Part of a small language model's weights.
Size: 14 layers, 3 heads of 32, MLP 384 GELU, vocabulary 8192.
Architecture: RMSNorm before each block, rotary positions, no biases in attention or MLP, tied embeddings, normalized queries and keys, exclusive self-attention, capped logits.
Training: a variant of Muon for these matrices, 100M tokens, 8304 steps.
Each number is 128 + 32 x the weight over its row's rms, rounded and kept within 0 to 255. Layers, rows and columns count from 0. The size above them is the row's rms in percent of the matrix's.

# layer 11 attention key, 96x96, rms 0.178, rows 50-63, columns 0-95
size [104 113 121 118 104 100 115 107 105 101 119 101 119 115]
[[142 120 126 152 141 114 128 164 129  87 153 106  88 188 131 147 145 160 146 121 154 184 154  93 104 116 150 129 106 141 183  99 140 132 162  93 170 139 106 135 138 120 153  58 168 127  96 180 186 172 133  88 144 156 184 115 212 121 116 117 119 149  72 127 171 109 101 160 122 156 139 168 107 133 153  40 123 177 174  78 131 149 105  98 138 107 185 126  78  98  92 107 171 131 132 163]
 [ 98 126  95 162 163 135 141 128  98 115 157  91 140 136 144 158 116 127 163 157 145  78 160  74 129  86 115 118 115 197 164 115 152 182 154  37  99  97 151 159 113 112 203 131 145 161 121 113 177 106 126 134 185 102 157 124 123  68 154 142 176 113 112 185  97 149  82 187  81 101 152 100 134 179 120  69 149 115  90 139  72 165  96 136 119 151 120 110 108 106 169 130 123 157 138 124]
 [169 124 188 108 137 167 148 142 123  77 159 131 133 130 149 103  68 164 148 171 141  99 176 155 111  92 128 133 159 102 138  64 130 103 194 116 163  84 138 136 144  70 129 154 130 169 160 128 123 150 168 104 110 149 147  91 116 120 102 157 118 137  73 135 118 114 138 117  70 149 110 149 126 200 167  64 148 136  91 144  84  85  85 147  93 182 183 141 143  76 133  80 162 172 143 170]
 [178 136 114 168 112 124 121 201 136  88 138 112  82 158 138 110 136 128  96 150 112  82 176 131 171 123 173 121  91 186 109 128 124 108  58 102 149 124 108 179 155  94 134  71 127 125 138 156 177 143 155  64 149  95 101 173 162 176 141 120 176 164  98 149 100 159 145 120 154 150 175 140 130 100 123  68 139 144 148 133  67 173  61 112 129 111 107 133 107  72 147 154 178 171 135  98]
 [ 96 139  82 156 101 165 123 122 154 129  96  75 108 177 170 139 128 131 127 152 149 147 127 160 105 128 151 182 133  82  91  91  77 127 137 144 164  79 106 143 110 164 142 111  82 116 155 165 143 121 168  95 131  75 175  74 207  53 134 121 115 103  91 147  93 156  80 126 150 183  99 132 157 175 104 116 146 144 171 100  72 168  85  99 160 137  80 123 125 146 138  88 168 138 171 116]
 [105 118 112 186 143  89 108 125 161 147 198 115 140 137 139 134  80 142 151 115 135 162 111 109 119 114 165  86 107 163 167 109  97  86  75 132 122 107 140  87 156 135 125 115 149  83 113 149 158 125 177 135 139 157 157 128 185 155 136 101 154 203 134  87 170 157  59 121 120 111 167 154 128 149  82 127 191  87 183 165 124 116 146 132 153  99  92 107  39 113 113 133 131 164 187 186]
 [145 147 126 111 125  84 119  80 162 125 143 145 109  58 127 144 125 110 163 158  96 140 144 145 132 166 133 128 208 108  75 194 117 100  84  57 162 143 129 148 124 158  80 173 136 142 120 107  91  94  93 156 117  87 105 105 125  90 141 145  99 147 106 160 138 150 143 163 123 132 131  96 127 160 179 145  89  79 140 177 167 171 148 151 179 187 119 119 156 177 153  95 180 131  49 104]
 [158 132 104 129 172 165 150  68 142 166 139 117 130 123 112 105  80 179 156 201 107 117 140 135 137 154 104 191 118 159 162 133 139 164  86  82  81 121 187 166 148 170 149 148  99 126 139 105  77 191 122 180 108 191 108 109 138  95 117 123  81 195 133  94  87 163 131 120  99  83  95 123 134 107 168 158  68 136 141 113 115  75 164 129 168 132 111 160 155 149 159 127 131 104  88  96]
 [200 177 162 139 149 150 130  42 107 117 119 137 150 141 171 134 155 123 145 132 118  54 156 135 155 147 127 122 156 124 178 162 137 193 102 125  92 152  95 123 106 151  85 191  90 137 119 129 107  93 123 150 116 106 170  73  82 144 133 151 138 178 161 156 130 101 128 167 161  82 139 115 158 110  56 162 141 152 178 101 162  99 122 119 166 170 123  98  70 157 159 128 140  78  85 148]
 [ 88 106 131  96 112 112 173 109 104 180 127  88 141 128 185 107 130  54 151 144 172 111 118 147 157  75 104  86 163 119 129 174 145 147  92 154 128 168 109 104 105  75 127 127 142 166 125 136 156 108 164  93 114 106 150 109 150  67 123 147 139 148 154 117 126  78 106 165 145 151 192 114   0 118 115  79 137 161  98 119 134 114 142 123 142 131 176 163 140 144 116 121  82 116 112 180]
 [120 125 117 108 104 155  89  87 130 143 107 152 132  84 119  70 156 197  57 138 112 125  94 118 128 163 145 166 143 145 135 153  85 114  97 137  94 127 166 130 107 118 159 164 104 178 142 116  58 108 133 162  85 146 107  37  92 137 148 141 115 104 168 117 114 170  92 123  93 129  99 141 154 138 148 138 100 146 120 121 143 114  79 120 101 121 144 243 210 182 114 152 117 136 106 104]
 [148 121  91 142  98 140 161 181 149 131 175 105 154 147 155 177 155  63 122 133 144  97 127 131 132  98 145 152 134 146 149  62 113 158 121 101 161  65 175  93 168 157 146  71 111 156 150 100 160 201 112 190 105 155 188 143  82 165 198 127  93 173 119 106 138 142 105 184 127 176  94 201 116 130 123 130 169 123  86 111 147  59 118 102 127 141 144 130 128 119 124 136 126 148 108 147]
 [127 123 164 139 129 124  80 108 140 137 160 120  79 177 111 137 129  94 104 170  65 105 151 143  84 132  86 152 153  95 127 164 162 201 110 163 131  70 150 149 167 116 149 117 127 128  92  51 117 119 104 133 142 111 130 132 115 107 100 155  92 126  96 157 127 119 154  81 124 133 118 148  61  64 104 140  85 134 154  73 169 168 115 139 188   8 101 100 116 142 102 150 121 114 144 126]
 [ 47 104 115 133 169 112  67 152 155 144 147 107 157 132 161  87 156 123 132 143 151  94  54 108 153 149 106 101 126 108 107 189 138 164 134 156 100 146 152 129 117 107 107 158 104 107 136 132 132 113 122 212 170 183 134 209 128 145 119 125 121 179 133 116 117 116 116 123 191 146 112 156 158  98  91 155  94 155 129  94 199 166 144 154 151  66 110  86 135  71 128  78 110 150  81 131]]
# layer 11 attention query, 96x96, rms 0.174, rows 51-63, columns 0-95
size [117 117 100 115 131 103 105 111 112 109  96 113  93]
[[110 161 128 142 139 105 178  75 124 134 160 144  84 204 106 167 123 150 180 103 173 111 173 113 102 100  99 166 119  78 171  75 162  70 133  62 156 140 132 158 149 134 159 141 135 147 149 169 205 145 127 111 145 172 165 104 157  86 151 102 121 157 168 143  97 161 143 137 144 161 116 100  97 157 104 109 147  84 125  67  99 120  94 112  90 166 153  87  89  87 143 112 108 182 136 138]
 [128 105 117 116 150 115 153 102 165  87 180 119  93  90 112 124  78 133 163 118 123 129 151 181 141  96 137 144  94  85 183  93 111  87 145 135 111 145 151 130 114 106 119 122 207 205 111 119 166 195 169  74 114  82 153 119 161 160 123 160 152 106 115 129 100  76 177  81  92  88 118 117 156 130 168  59 115 135  63 124 112 167 139 106 152 108 130 164 162  84 130 122 150 196 102 131]
 [146 144 148 123 178 108 143 158 134 131 171 121  80 126  88  98 118 123  66 105 113 100 182 173 106 110 106 127 135 127 105  58 100 117  78  87 148 104 124 152 141 110 173  61 178 162 141 147 143 124 157  86 129  72 115 131 109 171 160 123 189 168  95  90  60 127 169 101 175 164 171 119 188  96 115 147 142 122 131 161 109 156  87 152 122 156 160 128 159 107 143 126 123 124 189  60]
 [101 104  65 137 109 160 115 171 120 141 116 111 159 150 151 155 161  67 124 149 147 116 129 142 101 204  96 163 115 128 152 118  77 150 169 133 146 121 170 100 133  94 108  97  87 115 123 147 102 125 113 108 140 142 231  94 158  65  82 130  87  79  50 100 124  85  50 190 154 143 161  92 179 126 137 100 127 136 114  95 144 118  97  96 135 136 129 108 167 111 127 154 144  97 135 139]
 [121  56 114 144 135  88 125 131 144 132  84 175 124 100  85 174  45  98 161 131 134 163 153 123 131 152 112 130  93 128  96 145 141 140  90 133 172 129 129 138 124 146 145 106 178 121 134 120 212 195 180  85  81 193 111 136 144  66 109 105 111 150 128  88 120 156 121 127  98  77 141 125 127  70 132 121 192  85 178 138 104 106  90 119 124 165 113 139 105 164 121 182 102  99  76 136]
 [203  97 104 131 112 119 110 132  97 151 157 120 146  66 115 148 128 106 155 158 101 130 140 154 134  97 160  97 123 124  80 143 114 103  58 105 168 174 118 148 147 151  90 132 155 156 153 105 160 100 114  82 138  22  57 158 109 127 111 139 126 162 148  93 170 118 142 135 154 142 180 117 133 148 150 148  99  87 146 174 159 159 150 117 204 104 117  63 176 186 143 112  99 146 156 145]
 [216 135 120 135 164 174 145  68  97 148 164 110 185 102 153 103  93 149 145 160 142 127 208 109 160  66 136 129 173 161 103 150 163 130 113 100  55 115 155 142 121 158 110 213  58 109 105  78  89 101 182 102 150 133 123 159 211 109 122 145 149 161 118  78 130 103  99 122 112 135 126 137 136 110 119 162 116 123 138 136 124 133 159 102 168 143 129 145 135 178 101 136 130 135 144 127]
 [168 145 172 148 127  97 147  87 132 115 145 147 131 178 134  89 199 115 160 164  94 104 123 203 101 110  29 182 106 168 175  89 129 155 150 119  97 146 106  93 173 122 129  91 147 163 120 132 113  69 116 130  98 154 144 137 119 128 120 122 135 142 102 146 141 145 121 155 129 125 129 146 129 125 121 123 187 104 199 104 194  97 118 154 119  53 141 106 104 137 143 126 182 165  51 142]
 [109 156 117  75 103  99 134  83 209  93 153 143 110 171 171  75 197  67 125 102 139  75 133 146 151 122 108 157 113 130 160 147 151 131  96  92 126 171 132  94 118  84  97 137 171 133 151 109 124  81 155 223 107  97 108  86 167 115 108 165 146 138 176  76 116 100 102 181 116 147 164  96 102 120 163 129 155  96 128 131 114 124 117 108 120  85 146 192 150 127 123 114  64 133 105 121]
 [142 104 122 159  89 171  83 153 108 166  73 154 141  91 155 184 173 202  81 146 148 159 178 113 118 135 170 173 131 160  96 137  84  97 110 147  96 103 120 128 129 128 147 137 115 117 172 118  87 125 119 129 139 117 122 117 151 130 131 137 138 115 164 105 141 151  75 106 116  82 119 150 159 161 195 131 101 123  99 131 136 143 154 167 139 107 102 215 138 149  93 144 218 189  95 199]
 [122 129 124 116 138 134 139 173 124 109 162 120 159 145 151 146  92  78 103 131 159 103 122  92 106 102 163 154  93 135 185 125 126 119  75 163 154  33 194 180 136  75 155 158 119 114 184 119 144 115 159 154 196 167 156 136  96 151 131 141 123 134  98  66 174 204 118 143 143 119 100 195 110 140 123 103 143 121 113  96 166 105 113 119 101 214  90 139 104 114 102 157 111 147 114 155]
 [ 95 144 107 170 159 110 118 106 133 168 115 128  69 127 128 113  95  81 103 165 140  89 113 115 139  95  82 133 121 143  84 163  90 139 116  80 116  56 147 172 113  88 141 173 179 169 129  66 100 120  92  98 110 163 158 111 116 133 160 157 159 100 140 164 148 135 180 117 141 132  76  79  63 110 161 108  83 126 107  95 134  96  86 104 179  63 139  78 115  69 147 168 136 163 110 111]
 [ 62 130 107  93  92  76  91 116 158 119 123 151 110  90 110 114 148 136 170 126 155  43 144  98 143 108 123 156 127 183 131  85 121 136 145 125 101 107 127  84 145 131 144 134 127 108  91 216 146 154 139 199 123 119 152 143 133 102 121 122 142 163 216 121 100  73 120 126 145 185 141 152 153 109  55 143 163 125 159  55 140 156 109 148  68 104  76  83 126 143 125 107 146 141 135 107]]
# layer 11 attention value, 96x96, rms 0.18, rows 32-54, columns 0-95
size [ 93 103  89 112  95 101 109  98 116 102 100 105  90 105  93 100  96  95 100 107 110 113 102]
[[138 139 116 130 126 147 161 128  84  77 130 110 146  99 164 143 116 103 188 124 215 108 186 195 118 178 105  98 146 163 130 120 135  99 103 159 157 133 152  82 113 172 138 138 166 141 110 137 107  92 154 124 127  80 207  89 145 117 155 159 122 137 178 171 137 120 144 105 145  87 199 163 146 116 111 123 159 112  81  92 176  98 111  83 136 123 154 189 106 187 140 135 121  60 129 113]
 [ 73 148 151  44  84 184 116 146 126 164 163 134 111 181 182 167  87 103 211 153 129 151 154 102 113 150 150 108 110 142 144 156 145 121 137 156 122 164  73  87 105 191 132 175  95 152 109  99 150 156 103 121 172 181 125 143 107 160  92 156 133 134 150 136  76 142 147 170  94 102 111  79  98 112 180 143 166 125 134 105 104 109 127 184 128 150 166 101 137 167 118 121 161 116  90  84]
 [123  90 103 138  83 101 113 126  83 161 167 119 186 133 110 133 137 142 103 144 146 187  81 192 101 136 165 145 123 109  78  74 133 125 107  99  73 109 120  83 118  55  69 176  88 174 136 121 164 119 128 133 131 140 190 115 138 129 111  92 170 100  95 140  81  87 194 142 140 114 149 131  75 181 143 165 178 181  86 154 111 155 114 126 145 145 141 133 101 131 119  97 129 103 150 181]
 [172  98 104 112  74 124 107  69 146 105 159 106 145 120 147 108 157 138 100 113  56 132 111 139  63 114 122 119  60 137 171 114  99 134  88 140 144 174 125 127 120  91 141 164 155 158  97  99  53 148 158 110 105 164 111 132 210 120 190 172 197 139 169 144 157 140 158 147 176 117  67 111  83 171 164 105 133 134 169 138 103 102 149 112 117 156 137 117  77 156 144 142 110 151 164 141]
 [143 131  34 117 161 100 107  90 101 135 120  72 164 143 104 107  92 146  93 142 173 161 128 143 140 122 138 158  99 106 151 142 165 122 109 154 116 105 120 133 132 132 137  94 174 139 153  94 113 115 143 137 152 126 162 163 128 107  95 160 154 220 127 186  86 117 140 169  88  83  70 171 160  80  89  94 128 123 220 170 173 141 126 134 153 154 155 176 145  71 155 166 120 120 158 132]
 [110  64  90 153 148  93 117 124 131 136 146 160  64 108  76 153 127 161 147 200 144 101 139 122 177 135 179 169 125 133  91 138 157 144 165  70 101 152  92 127  85 126 141  81 144 151  89 171 120 186 103  84 117  69 136 143 113 116 105 117 188 162 163 149 116 178 118 138 119  96 100 134 116 115  91 129 100 105 152 180 110 138 146  74 127  76 154  87 159 175 124  87  82 101 181 110]
 [129 130  63 110 162 135  64 115 161 133  93 141 131 156 135  96  85 126 111 174  80 163 126 132 172 113 106 139 171 124 176  73  68 123 145 158 158 167 143 165 137  67 144 144 175 121 192 119 145  61 137 141 139 159 116 137 172 134 118 134 113 161 153 106  87 126 116 171 204 164 161 120  87 154 145 135 140 110  90 132 144 146 159 220  98 147 134 105 157 157 152 172 129  81 116 144]
 [ 80  95 138 128 173 104 133 129 152 148 143  75 211  57 146 148 106 151 122 131 193 117 159 144  87  96  89 150  54 111 138 119 144 151 151 139 145 140 130 130 122 180 120 164  90 163 115  91 192 159  78 106 164  74 107 149 168 142 149 149 110 150 152 100 124  84 143  91 111 144  75 126 109 180 113 176 157 120 122 103 148 106 118 163 131 130 138 124 179 153 103 201  86  88  92 134]
 [124 139 187 171  96 125 143 164 132 129  98  67 110 122 186  87 108 126  78 164 144 145 147 112 185 119 105 142 169 199  95  81 150 118 147 197 104 202 100  96  84 155 133 133 180 137 141 108 140 142 101 158  57 115 104  89 165 120 132 201 131 102 136 109 103 152 134 196  69 111 148 126 141 166 128 121 130 137 158  79 171 178 138 110 108 143 150  91 129 153 121 142 103 109 117 115]
 [115 144 141 171 124 127  95 143 118 110 183  92  84 132  90 113 159 184 141 167  87 160 129 120  77 141 106 106 144 148 111 145 124 158 119 124 177 173  92 102 103 152 176 135  89 108 168 106  80  89  94 147 140  59 140 100 148 106 151 143 148 132  75  95 119 143 109 113  98  88 126 109  89 180  67  98 193 108 160  80 176 186 191 160 130 136 111 147  98  91 139  73 119  77 131 153]
 [ 67 136  89  94 118  86 105 106 155 136  84 209 155  92 115 167 129 103 150 116  61  87  79  94 161 111  83 150 108 157  86  97 162 138 113 104 120 143 105 111 145 113 154 143 135 190 102 151  64 158 103 144 127 120 121 108 129 121 146 188  65 118 114 105 148 103 128  97 158 146 133 162 157 127  93  60 131 185 127  74  81 183 162 146 140 196 107 132 119 158 114 134 103 106 155 139]
 [145  93 102 124  85 108 127 175 166 105  75  97 172 131 146 135 126  85  79 113  57 127 126 123 107 188 147 164 100 173 121 119 127 120 103 103  67 177  72  76 151 137 131 154 165 142 139 138 105 133 148 130 185 100  92 185 179 101 129 107 126 140  94 133  73 192 151 127 115 157 129 130 125 165  72 121 119  92 123 143 141  81 146 175 130 134 150  96 121 132  38 184 101 151 128 100]
 [108 138 145  74  60  75 110 149 103 150 125 127 153 193 133 119 115 117 186  72 106 162 148 116 174  86 105 134 113 175 152  90 100 163 118 141 159 155 169 170 139 141 104 122 176 109 108  76 107  84  93 119 153 140 157 141 101 140 120 124 143 119 124  84 103 108  94 142 103 149 121 175 146 159  69 133 185 150 108  92  88 106 104 174 144  82 143 163 187 172 158 109  68 176 165  92]
 [164 159 116 116 122 110 138 161 152  87 104  88 147 102  83 119 128 130 230  83 121  62 151 128 124 108 169 111 101  76 141 116 206  98 114 177 149  48 103 126 165 101  97 132 116 158 144 139 110 146 117 138 167 118 147 153 133  98 156 153 141  86 123 100 109 127 132 116 155 207 171 124 148 138 160 126 196  78 153 136 189  95 150  92 121 147 148  70 161 131 150 155 122 138 152 105]
 [148 203  62 142 166 156 136 144 137  98  93  97 148 164  92 106 115  99  54 126 111 170 146 150 123 143 119 133  80 125 149 104 140  74 158 159 134 138  83  77 141  70  94 110  63 116 123 112 104 186 127 152 161  99  75 134 132  64 121 145 169 114 151  93 153  65 143 160 125 124 101 101 127 142 153 129  85 141 141 112 119 104 175 125 107  85  79 197  87 102 138 136 144  89 113  90]
 [145 142 143 175 212  98  91 162 158 158 116 231 136 157 131 150 139 127 138 123 111 127  81 184 177 183 107 129 157 118 139 184  96  57 133 131 125 183 116 134  75  80 120 144 133 156 101  77 131 139 123 143 101 153 128  81 145 161  79 137 183 121  85 141 123 131 118 113 128 135  91 141 144 103 149 151 142 138 124 125 151  83 153 113 169 139 159 127 164 157  67 133 117 179 146 192]
 [157 100 131  90  95 161  55  88 148 149 159 165 139  75 110 183  89 119  98 164 133 108 112 124 171 130  94  69 175 147 125 123 133 107 136 119 129 159 149 142 149 126 119  95 100  80 116 148 142 102 128 124 207  85 181 113 138 145 162 173 171 104 139  92  68 156 114 186 110 134 154 109 179  93 153  67 114  86 153 151 117  88 134 126 154 142 114 168 147  88 103  89 117 157 169 193]
 [119 137 164 148 202 162 143 184  63  98 143 108 200 137 185 109 131 185 110 147  59 152 158 142 145  93  97 146 110 133 178  97 104 138 120  99 113 120  73  82 134 143 111 127 108  87 105 180 119 169 154 158 144 132 123 132 140 150 107 194 145 117 108 114 139 139 124  89  99  75 117 122  89 151 108 147  87 147 128 155 158  55 135 177 108 149 128 173 176 148 110 169 180 135 170 120]
 [132 160 100 203 175  78 129 149  58 148 124  84  82  89 124 106 111  68 117 132  99 162 150 124 115 142 131 155  83  85 120 138  68 122 153 138 149 120  85  75 133 158  82 144  98 112 107 155 116 105 115 128 123 142 117 126 124 142 144 137 113  95 140  88 170 107 124 179  93  59 109 154 213 221 146 103 121 112 126 133 156 105 174 134 147 156 157  82  94 154 138 158  84 146 157 147]
 [193  77  71  97 153  89 143 169 139  90 126  98 175 116 166 134 119 135 119 141 121  50  99 166 138 129 199 132 109 123 165 134  45 131 135 141  76 169 113 192 121 123 167 105 105 109 119 140 163 192 140 151 178 132  81 103 150 179 105 135 120 168 136 157 124 112 111 157 129 156 132 141 204 158 140 103 167 127 143 114 124 126  98 145 142 131 172 184  72 153 103 143 133 105 129 167]
 [125  95 132 152  72 116 121 131 152 135 100 128 153 161 155 170 103  89 124 212 118 163 106 163 142 103 117 161 163 124 125 132 164 139 111 134 157 140  81 155 146 114 170 163 103 107  20 151 158 143 185 145 110 164 141 111 105 140 130 162 137  84  90 141 143 209 115 100 143 160 131 158 132  64 152 111  97 169 143 129 153  89 182 190 118 138 184 166  89 124  73 152 135 139 121 101]
 [166 113 123 151 164 143 117 127 174 222 116 131 140 160 155 161 113 129 143  63 141 133 174  86 179 114 147 153  95 148 176 119  89 108 115 130 137 123 111 126 171 128 119 117  96 175 140 104 120  98 153 134 157 151  76  68 156 136 129  81 161  97 147  86  94  35 137  84 135 159 125  88 121 163 139 105 118 127  92 186 114  99 180  98 120 163 202 144 168 124 106  98 115 143  87  99]
 [137 140  84 147 116 157 116 120 180 138 185  97 135 136 166 109 171 133  83 108 107 192 154 120 120 179 107  68 127 141 100 123 180  92  80 114  71  82 132  99  87  91 115 105 120 128 136 153 129 129 122  87 134 120 116  94 106 148 131 117 107 102  80 103 108 155  58 151 139 154 163 165 150  80 115 160  48 160 101 196  65 171 109 123 126  84 188 139  74 133 127 152 116  98 126 125]]
# layer 11 attention output (transposed), 96x96, rms 0.167, rows 32-53, columns 0-95
size [ 89 109  96 101  94  89  98 100 103  86  92  96  95  95  83  89  96  91  99 104 112 108]
[[149 127 207 129  96 102 176 103  77  51 176  95 139  82 147 135  96 121 147 172 175 161 143 180  97 128 121 101  83 209  99 176 165  84  60 113 160 129 157 122 141 152 168 141 146 119 118  78 115 110 183 113 134 104  79 119  84 150 130  99 155 114 187  91 157 151 154 110 156 113 179 126 139 113 156 123 153  98 129 121 136 147 121  79 118 130 117 177 131 155 131 140 153 126 176 125]
 [109 122 126 117  47 184 127 139 107 158 136 115  69 163 161 158  92 141 146 141 120 181 168 127 125 156 105 153 142 157 154  98 137 158 118 164  85 166 137 105 153 174 120 201 114 129 105  87 112 140  84  81 176 173 119 131 160 157 134 142 137 139 156 118  92 156 129 122 126 122  94 154 118 181 155 122 181  85 152  91  64 104  88 136 110 183 142  65 116 162 143 159 137  53 177 100]
 [143  92 131 126 125  49  74  83 138 106 165 130 165 160  72 170 103 109  97 135 152 171 127 124 113 125 151 135 137  99 144 115 137  82 105  94  90 116  89 147 127 121  80 153 114 125 111 153 143 107 127 158 125 177 201  89 102 157 128  77 116 147  81  94  99  68 182 137  91 104 106 151  74 162 119 105 212 119 134 147 122 120  81 109 189  81 162 108 110 110 114 126  70 119  93 166]
 [198  87  88  93  85  89 165  93 189 134  95 105 107 119 142  87 165 137 115 170  73 113 129 121 104  91 100  82  97  79 138 114 125  90  97 143  76 169 112  94 144 137 158 167 135 127 100 122  98 149 183  85 124 173  76 155 178 146  91 153 191 132 120  91 136 127 154 147 207 135 116 121  89 108 144  57 144 160 191 160 142 133  83 126 115 111 124 132 135  98 107 132 113 118 146 130]
 [187 143  85  68  87 130  71 145 128 132  91  73 199 100 122 120 162 153 107 140 197  96 114 131 162  96 137 181 127 127  80 152 151 155  87 165 203 101 123 122  99 115 113  75 184 111  97 144  83 147 158 111 125 139 143 160 115  83 144 132 146 150 168 144 105 153  93 179  92 125  92 165 139 149 146 107 101 117 160 148 158 130 104 131 134 107 127 154 155 134 156 165 126  74 196  87]
 [158 123 152 134 147 133 102 130 107 145 126 133 108 118  87 180  93 163 119 164 145 144 129 164 146  97 126 138 185 118 103 178 121 150 146  66  91 127 104 180  99 152 111  85 139 147 116 106 109 192 108  72 153  42 179 156 103 136 117 162 119 134  75 137 120 188 130 107 143 126 148 169 134 112 117 107 133 131 143 195  95 168 146  99 125 182 135  62 180 177  71 112  60  98 152 118]
 [132 128  43  82 127 112 111 127 125 127 130  95 143 139 109  90  98 108  96 144 121 151 115  75 125  89 103  88 124 148 214 103  92 115 146 120 111 209 133 183 125 129 172 106 148 141 174  88 150 114 110 146 106 162  90 132 186 136 142 141 136 161 151 121  78 127 184 187 171 158 185 161  90 130 102 205 125 121 134 164 125 108 187 158 140  89 149 128 178 145 136 123 164 145 113 160]
 [ 69 132 132 132 132 159 151 151 104 138  76 123 187  73 121 134 129 114  68 121 181 132 107 145  67 116 109 136 105 193  59 140  94 127 157 125 134 106  98 108  76 167 148 103 117 175 125  70 137 168  90  85 196  97 102 113 118 176 182  72 135 119 147 153 104 132 123  73 130 117 104 118 148 158 112 158 197 135 111 104 134 106  94 156 186 137 120 131 159 106 120 166 108 128 154  72]
 [105 100 160 173 105 142 139 118 136  48 143  83 122 136 180 114 130  49 117 148 138 177 158 144  95 120 112 150 168 164 114 118 138 102 138 154  80 200 108 133 116 128 139  60 168 174 125  91 100 117 138 144  58 110 145  99 133 108 131 153 105 151 123  62 119 157 102 192  66 103 170 105 147 157 147 163 144 168 176 116 128 113 183 140 130 151 162 120 111 165 104 188 141 105 158 125]
 [105 119 146 175  99 184 141 100 160 132 194 144  48  85 120 123 148 174 147 159 116 133  99 138 166 127  77 164 144 165 145 105 117 131 118 158 146 162 118 101  96 141 123 109 133  86 181 135 116 110 122 195 139  73 106 142  93 115 198 170 101 122  82 130 146 142  80 123 106 104 190 129  94 119  87 118 145 107 172 109 141 172 165 172 202  85 150 127 156 106  91  97 148  93 147  92]
 [100 107 114 122  77  86 130 168 138 135  74 199 149  84 139 151 130 146 118 116  78 113  91  79 137 153 173 113 153 152  93 158 178 136  85  75 157 156  76 156 127 132 113 101 130 167  55 137 117 125 146 164  96  94  85 171 114 135 142 132 122 116 150 142 176  92  67  82  87  97 179 102 142  64 120 107 115 148 165 119  48 157 145 134 129 133 113 101 116 148 172 150 127 138 185 139]
 [140 131 147 122 118  94 134 132 183 113 127 118 187 116 171 131 168  88 113 158  83  96 132 129 118 145 177 140 119 126 167 105 112  73 145 102 111 184 144 112 137  73 118 128 195 156 121 150 112 124 181 148 119 100  72 148 156 127 155 136 129 186 147 166  99 168 227  64  93 121 150 111  66 136 108 141 132 103 168 128  74  87 141 171 131 119 174 143 144 122  62 138 153 128 107  71]
 [115 141 166  95 118  80 120 190 123  97 103 119 114 104 135 157 124  78 205 129 107 161 112 102 168 101 113 190 161  98 160 155 130 187 155 131 161 144 132 154 139 229  84 134 183 158 157  94 128 111 131 203 127  94 115 148  90 133 140 130 124 140 123  79 156 103 113  90 115 135 123 156 132 104 135 122 212 153 144 104  90  85 157 174 130  91 102 194 125 132 133 107 105 166 134 121]
 [149 151 105 124 115 157 165 134 140 121 141  34 138 150 117 153  93 121 197 123 111 124 115 122 115 102 208  85 100  98 123 120 162  79 155 166 138  95 156  81 190  79 122 168 102 178 121 147  98 134 122 214 154 104 128 107 152 121 154 131 150  91 117 168 137 128 152 121 154 107 153 140 143 121 103 163 152 123 209 148  91 104 135 129 192  91 127  92 128 128 169  98 105 170  90  75]
 [210 162  58 129 133 162 143 163 139 120 108 116 150 168  74 111 155  83  50 138  96 142 118 117 141 133 126 148  71 135 156 139 120 121 155 146 127 101  34  81 161 119  90 120 100 122 141 112 124 114 138 122 150  52  72 131  87 139 117 150 119 109 137 111 120  69 158 140 123 122 118 147 185 142 165  85 121 142 150 161 141 142 196 104 153 131 101 166  65 122 174  87 171 140 123 121]
 [123 108 133 137 199 103 111 134 158 176 154 185 122 144 143 152 210 157 194 141 146 131 115 162 138 126  86 126 164 115 124 135 106  66 156 142 120 185  90 157  91  83 156 127 122 136 130 115 153 119 132 123 108 149 203  77 132 143  93 136 111 146 200 141 114 110 113 135  98 149 159 141 144 102 107 109 118 185 151 124  69  69 180 118  72 150 156 115 112 191  83 159 119 178 113 109]
 [109  82 140 119 127 155 136  90 141 168 118  90 126  82 111 185 105 135  76 192 138  88 119  96 121 180  85  92 146 152 116 141 119 160  65 136 122 171 105 182 153 141 119  92 117 163 119  94 141 137 110 156 201 145 121 195 140  99 142 137 111 163 105  70  79 153 130 139 133 133 130  95 170 124 108  90 129 169 151 134 122  91 165 115 143 133 163 193  96  67  86 103 148 162 127 207]
 [ 44  75 157 111 181 131 157 174  59  99 107 102 152 144 198 127 149 167 104 137  91 141 152 118 160 199 115 164  81 123 164 129 140 120 111 147 129 102  88  85  62 100 137 145 133  68  91 171 138 140 104 135 168 153 165 118 107  92 115 172 126 102 102 130 173 135 139 114 134 113 136 110 119 119 108 157  95 140 176 138 121  77 174 132 103 122 137 171 145 110 107 120 136 120 167  40]
 [122 191 148 169 161  89 117 196  60 103  70  87 121  94 102 152  89 108 101 132  86 128 148 134 124 139 127 169 114 161  54 164  91 136 110 116 154 175 113 109 145 135 111  89 119  81 116 149  83 175 132 153 146 137  69 133 139 120 160 120 128  93 144  97 171 129 132 160  74  92 124 176 198 199 114 116 134 182 122 144 168  83 148 154 153 146 117 117  92 152 143 162 105 103 156 110]
 [162  97  94  69 156 120  97 144 140 104 155 114 156 148 128 151 130 131 150  72 111  42  97 181 171 136 178 168 106  88 119 124 130 106 120 132 148 154 143 189 110 107 178 160  89 114 112 138 114 172 116 167 214 113  63 116 144 182  83 123 111 112 125 163 150 116 166 122 158  90 128 113 133 190 152  93 157 106 119 114 142 127 140 162 154 110 152 139  74 131 157 220 125 115 138 150]
 [128 106  93 102  81 107  97 117  87 137 127 100 175 170 176 233 116 151 136 168 131 130 138 121 121 138 142 158 108 160 128 155  99 137 160 139 113 114  99 156 138 131 171 117 109 111  62 183 140 136 108 225 124 163 169  91 106 143  89 185 132 122 123 134 151 151  84 151 163 138  89 143 123 103 102 116 119 150 127  61 154  88 148 200  65 131 160 166  75 152 113 127 133 165 142 124]
 [157 121  93 107 194 119 118 131 144 191 106 131 118 179 129 182  94 131 116 104 133 160 190 126 166 139 158 127 112 199 159 175 112 118 156 113 139 132 122 142 146 144 129 120  62 152 122 117  82  81 163 176 170 145  43  95 135 137 114  81 154 108 196 151 105  78 132  78 175 171 129 104 132 160 138 112 152 146  65 175 106 144 119  98 113 136 169 103 157  90 132  84 108 119 132  95]]